python train.py --num_hidden_layers=22 --hidden_size=160 --num_attention_heads=5 --num_key_value_heads=5 --head_dim=32 --intermediate_size=640 --vocab_size=2048 --hidden_act="swiglu" --norm="rmsnorm" --norm_place="pre" --norm_eps=1e-06 --positions="rope" --rope_theta=10000.0 --rope_fraction=0.5 --qk_norm=true --attn_scale=0.177 --bias="qkv" --tie_word_embeddings=true --parallel_block=false --init="normal" --init_std_qkv=0.0446 --init_std_o=0.0553 --init_std_up=0.0638 --init_std_down=0.0638 --optimizer="muon_hyperball" --learning_rate=0.00954 --lr_mult_qkv=0.4 --beta1=0.95 --lr_head=0.00955 --max_grad_norm=2.0 --warmup_steps=0 --schedule="wsd" --decay_fraction=1.0 --decay_shape="exp" --final_lr_fraction=0.05 --batch_tokens=32768 --max_seq_len=1024 --doc_mask=false --train_tokens=271100000 --max_steps=8274 --dataset="wikipedia_en"
Each number is 50 + 15 x the weight over its row's rms, rounded and kept within 0 to 99. Layers, rows and columns count from 0. The size before them is the row's rms in percent of the matrix's.

# layer 4 MLP up, 640x160, rms 0.0616, rows 490-570, columns 80-119
110:47 36 34 33 36 70 60 34 58 67 49 61 34 43 69 69 44 49 58 56 63 34 65 38 46 27 69 23 64 42 52 36 56 57 49 39 63 57 58 40
100:45 50 26 52 38 20 66 52 63 32 37 48 68 41 41 55 71 51 62 41 45 66 61 74 26 59 41 35 70 65 26 28 33 63 49 31 43 48 62 30
118:60 38 43 48 41 55 33 37 84 49 37 58 55 57 56 57 52 69 60 40 61 45 60 71 15 56 43 51 29 71 56 28 50 53 25 28 32 69 44 67
099:30 19 47 72 50 24 50 45 66 58 40 36 25 47 53 39 53 67 72 59 55 40 76 50 65 46 49 25 42 56 45 56 38 52 37 71 28 56 30 40
099:51 47 74 48 66 66 70 40 58 33 65 61 43 45 39 44 52 55 40 30 56 45 41 68 45 58 37 63 51 39 52 60 40 31 43 53 80 50 88 53
065:41 63 67 46 58 51 53 15 47 76 33 58 33 55 94 59 49 41 68 55 27 54 23 58 31 44 42 58 79 43 78 42 40 75 50 45 60 43 26 47
106:56 29 46 46 51 47 66 39 32 47 64 56 54 58 60 42 26 46 49 55 26 92 49 60 31 47 03 38 81 44 47 54 49 43 43 75 76 57 58 39
104:48 54 46 52 78 33 53 55 40 39 67 61 69 20 09 60 73 53 37 38 49 65 59 81 63 43 45 47 39 50 44 47 53 59 69 49 55 24 46 46
095:73 71 72 26 57 44 57 51 81 61 56 70 80 49 56 37 67 60 62 37 55 53 41 32 44 83 33 41 52 58 65 50 40 37 46 56 54 58 65 44
093:37 43 72 71 67 67 67 33 34 51 50 38 60 57 37 50 36 47 72 40 59 44 46 58 45 42 57 66 50 27 84 37 46 25 33 53 39 37 78 51
088:54 36 48 63 18 68 34 57 59 36 35 58 49 54 50 79 35 33 19 62 41 64 60 54 62 63 49 33 30 63 26 21 31 53 36 16 95 75 59 66
100:54 75 60 97 43 50 56 33 63 60 49 81 39 47 61 36 46 75 58 51 45 66 54 65 37 68 44 55 58 47 47 57 55 44 68 47 16 51 63 33
082:56 67 40 98 69 57 67 55 85 36 37 32 64 60 50 51 22 36 51 53 58 31 74 56 71 62 29 57 21 54 44 37 70 56 59 42 59 88 49 52
108:80 29 55 41 34 44 50 50 90 62 88 61 44 65 28 43 64 37 56 45 32 70 66 62 54 40 48 52 39 61 48 38 44 51 39 48 61 28 38 39
094:43 56 40 47 71 50 56 57 49 58 56 66 50 37 53 72 46 72 35 51 54 42 35 29 51 62 58 51 42 59 41 63 42 62 42 85 58 51 52 41
112:43 56 67 36 49 12 30 65 60 20 59 73 42 34 36 36 57 35 49 15 43 38 29 54 40 58 51 48 63 54 57 33 44 64 70 59 54 42 38 56
131:62 67 59 64 56 43 33 47 30 37 44 41 54 53 53 37 39 24 29 22 63 40 49 09 47 64 51 29 27 35 42 30 40 56 50 44 47 54 54 29
091:50 53 62 59 41 47 59 45 31 59 44 37 50 75 32 47 55 48 54 53 61 66 49 31 66 47 25 47 33 43 47 51 34 60 68 58 50 66 62 49
101:45 67 54 55 63 16 72 81 48 69 39 75 30 51 37 40 82 43 36 79 61 59 77 79 40 24 61 71 52 65 55 28 56 36 57 32 60 32 11 45
106:40 25 65 63 58 83 31 46 53 46 51 59 62 72 80 65 37 54 66 40 62 51 50 41 51 22 87 50 57 49 36 44 72 79 50 53 38 40 83 49
096:62 62 78 62 73 41 66 50 36 75 60 46 54 68 34 54 28 43 58 73 24 27 34 61 50 53 54 64 34 41 47 50 67 39 55 52 48 41 56 48
102:71 30 56 55 68 60 37 44 53 54 80 47 50 59 65 64 71 73 50 15 43 73 44 52 68 23 37 57 46 33 46 62 52 51 70 50 76 40 43 82
102:43 61 45 48 70 27 53 31 61 23 38 37 63 33 60 56 51 56 31 65 60 39 32 48 45 46 22 52 49 17 59 47 37 36 35 27 16 42 60 44
103:62 34 45 44 56 30 30 62 62 72 62 52 22 67 40 66 57 23 34 14 59 32 49 37 48 74 50 36 41 60 50 63 52 64 31 16 38 30 59 50
091:68 40 30 73 32 43 55 64 25 42 63 53 64 62 43 53 46 37 41 55 54 46 51 25 53 27 48 60 37 67 49 49 33 58 46 71 61 60 80 45
103:48 60 42 50 71 61 35 51 52 45 54 49 21 33 81 42 66 32 40 50 45 56 46 81 38 50 58 47 44 20 70 60 50 52 45 43 57 34 42 42
108:63 43 52 40 29 69 52 53 71 43 23 37 46 46 59 49 44 26 61 45 43 35 55 49 52 53 35 56 63 45 42 32 55 63 78 66 57 60 46 47
092:49 63 55 34 43 29 60 31 47 51 67 37 29 68 55 39 54 34 84 54 59 28 67 38 43 48 53 71 61 26 53 68 18 22 27 51 42 40 50 66
102:77 47 49 50 55 41 49 32 47 66 58 59 69 42 63 49 26 88 84 37 33 56 59 71 62 46 55 30 34 52 49 53 47 35 30 57 31 73 26 65
102:37 59 65 30 57 53 30 87 46 46 62 57 64 68 43 32 42 54 40 68 67 38 47 37 71 66 40 62 52 78 35 64 53 65 80 44 59 48 29 38
094:58 52 48 63 42 45 66 65 41 52 50 42 56 51 80 31 54 65 15 46 47 36 49 50 64 85 25 39 35 49 32 61 64 65 74 67 54 47 77 83
105:49 51 33 53 22 45 51 48 46 54 59 53 38 31 19 18 50 40 65 70 74 61 46 65 57 46 54 56 68 64 34 37 22 45 36 53 65 34 32 65
092:34 55 69 82 35 65 55 48 54 71 56 62 43 61 60 44 44 48 91 66 63 23 45 62 56 37 69 46 46 30 39 42 43 70 43 55 68 43 84 68
104:41 80 22 49 44 40 54 60 37 47 72 19 48 35 50 25 34 38 61 64 38 26 60 48 68 44 67 44 53 68 66 48 46 44 12 68 46 63 29 68
110:37 38 40 54 43 32 84 91 45 65 41 45 58 63 65 33 69 47 53 67 63 51 52 43 63 55 53 54 52 48 57 26 23 59 55 40 27 40 35 70
110:40 36 38 58 41 64 25 29 49 33 49 61 60 45 29 35 12 59 54 38 57 60 59 47 67 44 51 25 38 29 65 45 17 45 46 53 62 73 47 54
090:54 33 41 58 18 20 25 58 54 58 80 74 49 28 58 71 56 50 32 61 39 40 40 32 29 72 48 59 29 46 16 60 42 69 51 58 64 65 30 61
114:71 69 92 31 70 53 55 37 50 61 49 23 64 65 65 69 35 48 52 48 74 39 42 41 35 66 36 31 49 58 51 58 42 62 40 39 80 42 52 34
093:88 87 37 74 61 72 68 54 66 67 85 63 68 56 58 48 69 76 53 41 42 23 46 52 27 56 68 59 64 41 47 43 57 72 43 57 29 57 38 70
092:51 15 38 64 40 47 59 52 75 56 30 73 24 25 62 59 05 48 45 45 56 58 57 45 53 48 43 46 56 45 28 69 67 54 31 62 05 61 24 79
076:16 42 43 60 19 38 47 38 60 39 48 32 53 51 68 66 29 74 35 30 64 92 53 34 40 47 34 52 58 13 31 39 35 64 68 62 47 45 26 31
089:77 29 32 67 49 46 67 39 71 68 53 46 51 74 60 48 63 42 20 70 43 35 47 65 71 61 39 41 51 48 56 34 54 61 71 43 40 47 64 51
103:43 45 69 38 35 52 72 57 53 39 44 68 33 42 46 50 56 32 30 59 36 45 25 66 46 57 41 46 50 43 43 26 47 38 59 55 61 60 56 52
112:50 35 44 30 56 40 29 53 53 45 76 41 38 62 41 50 70 57 40 73 56 52 67 43 59 41 79 51 40 69 60 44 53 21 46 29 37 61 43 58
092:52 48 65 57 78 57 72 35 29 53 70 46 53 31 55 45 36 48 60 39 70 37 55 77 63 46 75 50 35 43 58 64 30 62 58 45 61 18 35 39
100:45 53 99 37 53 47 60 54 68 47 40 44 67 61 74 55 52 67 34 61 48 28 58 26 58 50 41 67 72 58 63 48 60 40 41 52 42 49 60 50
077:33 66 38 38 59 21 35 20 67 54 52 44 29 49 65 66 34 42 42 54 28 51 68 44 32 62 67 64 51 36 15 51 60 45 31 60 37 55 50 61
104:49 38 44 51 72 49 55 55 33 48 69 42 61 68 08 47 32 40 45 68 63 61 77 71 59 57 73 21 57 59 58 47 30 35 38 63 80 30 26 41
069:45 59 77 44 48 65 47 78 91 69 63 42 49 41 39 39 46 55 53 35 33 30 78 51 51 19 46 85 52 33 55 52 50 80 80 63 59 51 55 36
114:41 81 69 45 38 34 45 39 42 37 57 65 15 48 51 54 72 59 59 52 77 50 45 42 81 65 25 67 22 65 39 32 46 43 55 64 67 31 39 52
118:52 67 65 57 42 54 77 75 41 40 38 68 62 53 38 40 47 36 43 38 45 54 40 62 14 49 49 58 61 56 56 31 69 57 45 66 74 77 53 12
115:56 35 25 64 67 47 49 50 21 38 46 69 59 58 44 52 44 29 46 46 51 55 99 34 49 61 30 54 14 50 45 58 56 55 47 32 46 38 61 55
089:83 45 37 40 33 44 51 70 72 38 43 63 47 66 34 53 74 49 31 55 28 47 36 63 40 42 55 34 59 76 50 55 33 17 44 36 29 49 65 48
114:61 82 66 32 27 48 56 43 45 52 51 67 61 42 63 54 55 61 74 52 43 43 37 51 38 52 30 55 43 75 40 79 39 31 54 31 84 41 59 55
104:63 70 47 65 76 46 54 26 51 22 30 56 53 33 71 67 67 62 17 56 19 61 46 57 59 38 49 60 40 42 39 31 57 79 38 28 54 62 64 53
099:77 41 29 61 42 56 51 69 54 57 44 64 18 51 58 67 27 39 61 38 81 74 51 59 45 61 58 62 57 69 36 42 74 57 62 55 39 32 34 39
117:56 65 85 49 63 76 56 43 30 37 39 62 52 53 67 54 36 62 41 51 67 31 60 58 51 61 66 35 49 60 35 41 57 39 48 38 50 73 61 40
099:11 44 64 71 47 47 59 44 62 41 56 30 81 47 40 75 73 62 70 36 60 53 46 67 58 44 47 53 48 45 62 29 49 42 52 59 41 92 51 16
108:66 53 49 35 48 83 63 46 60 47 48 32 66 62 19 33 38 70 43 45 38 58 54 51 49 67 79 46 58 63 67 64 36 39 60 44 47 39 47 34
102:61 60 57 43 44 53 58 47 67 50 66 41 34 36 62 23 59 28 46 72 59 35 55 75 23 43 34 68 57 47 47 49 57 73 59 25 51 70 59 29
106:55 58 80 56 49 64 49 67 61 23 57 76 68 58 63 55 55 49 36 34 24 60 51 59 32 55 50 60 55 49 62 54 34 55 41 86 43 47 24 43
073:61 49 35 54 88 52 12 64 42 58 62 47 12 68 57 57 14 49 69 54 46 69 54 42 52 41 61 62 51 60 45 67 50 41 24 44 39 45 68 49
090:45 60 33 66 76 62 46 46 47 60 41 68 60 50 45 38 58 62 42 35 65 80 68 37 40 67 64 58 46 26 50 43 50 66 38 60 65 47 74 35
105:29 78 77 62 84 50 17 43 52 30 79 56 41 38 68 67 22 28 41 25 61 51 46 37 38 71 48 65 44 58 56 32 64 51 53 38 37 43 64 55
106:54 46 44 62 65 34 50 31 51 45 48 42 44 73 53 69 63 40 47 48 53 47 42 69 44 65 47 56 36 11 20 32 45 39 44 44 58 67 50 54
111:59 49 35 40 44 52 35 33 47 73 34 93 77 71 52 60 74 52 32 40 46 66 63 41 59 48 59 55 27 40 33 49 51 42 56 56 43 38 18 49
100:37 33 59 54 28 37 64 31 22 44 46 60 47 50 69 50 44 70 57 54 77 57 69 56 40 62 53 47 59 43 49 17 79 45 48 31 34 38 51 47
093:38 54 53 36 18 71 38 29 12 40 61 21 26 69 59 41 65 34 36 73 44 55 62 65 44 61 32 54 62 48 43 62 55 52 75 55 67 67 51 32
069:54 19 54 51 52 63 32 20 38 62 64 69 42 48 40 73 51 44 68 71 39 55 55 47 55 34 34 43 56 46 57 20 64 26 45 53 59 61 64 52
083:50 44 39 69 54 61 42 29 45 64 39 49 40 63 64 40 78 54 22 54 15 32 42 35 59 57 37 44 33 43 27 52 28 67 21 90 65 51 44 62
091:48 37 39 18 52 45 56 49 54 71 34 58 83 33 00 28 60 61 34 44 27 47 45 56 35 39 40 25 73 63 48 61 47 30 14 70 33 44 44 39
097:36 54 38 22 65 35 53 30 66 66 50 51 48 47 54 27 54 69 32 65 86 53 31 38 53 43 36 68 36 23 31 59 27 46 56 22 18 25 40 53
112:29 73 61 64 51 50 41 33 61 65 49 40 57 44 57 47 46 16 50 58 56 50 62 00 35 63 47 57 50 42 60 51 16 69 41 59 62 55 57 37
105:37 32 49 62 55 01 42 50 50 55 48 70 35 48 53 62 59 55 55 47 13 39 44 57 41 63 38 38 59 41 32 36 65 27 85 71 61 47 60 17
094:55 46 77 57 48 53 59 60 65 32 57 66 48 73 74 38 71 41 43 45 52 31 51 57 55 60 46 63 57 41 63 66 33 62 56 33 48 62 40 34
108:54 40 64 47 44 49 37 32 62 67 52 47 55 68 63 49 74 43 68 21 35 77 40 52 48 51 54 23 41 57 79 39 48 68 27 58 34 43 67 35
107:75 72 39 45 67 70 55 48 39 56 42 42 73 19 57 22 22 16 59 22 62 40 44 54 52 47 53 24 37 29 27 47 66 49 51 61 52 51 63 41
101:35 52 46 40 42 63 18 23 70 70 59 69 37 58 55 45 72 49 49 49 66 71 48 59 37 91 55 69 44 65 53 51 47 47 50 33 40 25 63 48
118:56 61 52 37 43 47 84 37 29 38 51 64 31 42 59 45 54 38 51 51 56 37 37 34 51 43 51 62 25 29 44 48 75 45 64 42 42 53 61 43
103:71 59 44 64 28 50 65 47 46 49 55 40 42 65 74 53 40 44 44 54 48 54 51 38 90 69 45 36 61 60 59 23 53 36 70 33 56 11 69 27
093:58 50 67 65 64 82 29 61 36 53 48 15 30 84 51 62 66 51 32 56 23 42 38 48 67 62 47 74 60 34 65 70 35 46 26 57 43 53 63 58